config = dict(
    n_layer=16,
    d_model=64,
    n_head=2,
    n_kv_head=2,
    head_dim=32,
    d_mlp=128,
    vocab_size=8192,
    activation='tanh_gelu',
    norm='layernorm',
    norm_place='pre',
    norm_eps=1e-05,
    positions='learned',
    qk_norm=True,
    attn_scale=0.177,
    bias='qkv',
    tie_embeddings=True,
    parallel_block=False,
    init='trunc',
    init_std_qkv=0.0625,
    init_std_o=0.011,
    init_std_up=0.0625,
    init_std_down=0.011,
    optimizer='soap_variant',
    lr=0.0193,
    beta1=0.95,
    beta2=0.95,
    weight_decay=0.038,
    lr_head=0.0124,
    warmup_steps=31,
    schedule='wsd',
    decay_fraction=1.0,
    decay_shape='linear',
    final_lr_fraction=0.0,
    batch_tokens=65536,
    seq_len=512,
    doc_mask=True,
    train_tokens=138400000,
    steps=2112,
    dataset='wikipedia_en',
)
Each number is 128 + 24 x the weight over its row's rms, rounded and kept within 0 to 255. Layers, rows and columns count from 0. Numbers have three digits each. The size before them is the row's rms in percent of the matrix's.

# layer 8 MLP up, 128x64, rms 0.332, rows 122-127, columns 0-63
132:103132122186115101133125173067142131108102134115153152136109139132102132142100145111130119084093099180118105124105131094157108126099116135078124162143136102149121150132122129143125181141130105
118:147124125143131118131117141072107140136110124116136145144144184119079132154137115146137135134105152133138109157125060115138096139126117121116168161120110092109079157120154098108172131100132174
100:110189177129121132118116140100147112142116152144130118113076119149111138129166128096101151134145121078149157110154111124170088132120140105118110120175126126125148134140129100176094112102124087
102:076140172128134086133123148130129161131149122117132146170155106154136143115163110095151146123131104119114139116138146119164156101128099111090114091104084138155157140100104077116125184117135130
099:133118177117154135122153141176127078137133110085170105091121157161160138113124122132137144192167142130123109113136115130131141116107147157085144114126095127131108153136103156104128163099153109
097:153092142136133116096128154086131129115064115118102110092139114167142130169133121112152128156136153147147120164134080163176138092154165140106121124093124107094160150145132148135133150145119133
# layer 8 MLP down (transposed), 128x64, rms 0.348, rows 122-127, columns 0-63
157:135128097084149083097124139133141102164175142109140135096116165123127109133105141086134122157144148150181104091125107135107066141101138128135103131145151097137140160103119160142094125132128150
129:134124150147167097159123071131135101094120130155140108140133144119137098093132160163134134134100112146103139166089110125143090154162136132098120170115152121076145112124123082127101127129137172
093:088148107127121117123148098121109150122152060094131173168106105130103173155125149160140109130125111125099148169120118107122149124127136149176156124155119108180117107138092154137111136139102125
088:180133157085111125133159145111166077114158122108103159125106109145143151147088114165114158132112141116139105122115150163104165099147130117143109134145103090120149134119165076096133147132141121
084:122107086125087120084135112141131117135148119155108147138136128116126150122143147131082103136129102114155159105101108129170131133092112108120104132126098109138149112142175086142059076108124095
094:094139122114098103127130121090140147140106136108173117154113125120162107120190114125190097137124111113140111097091165128102151133119093123147158079151132108100150113162121133095133156107144129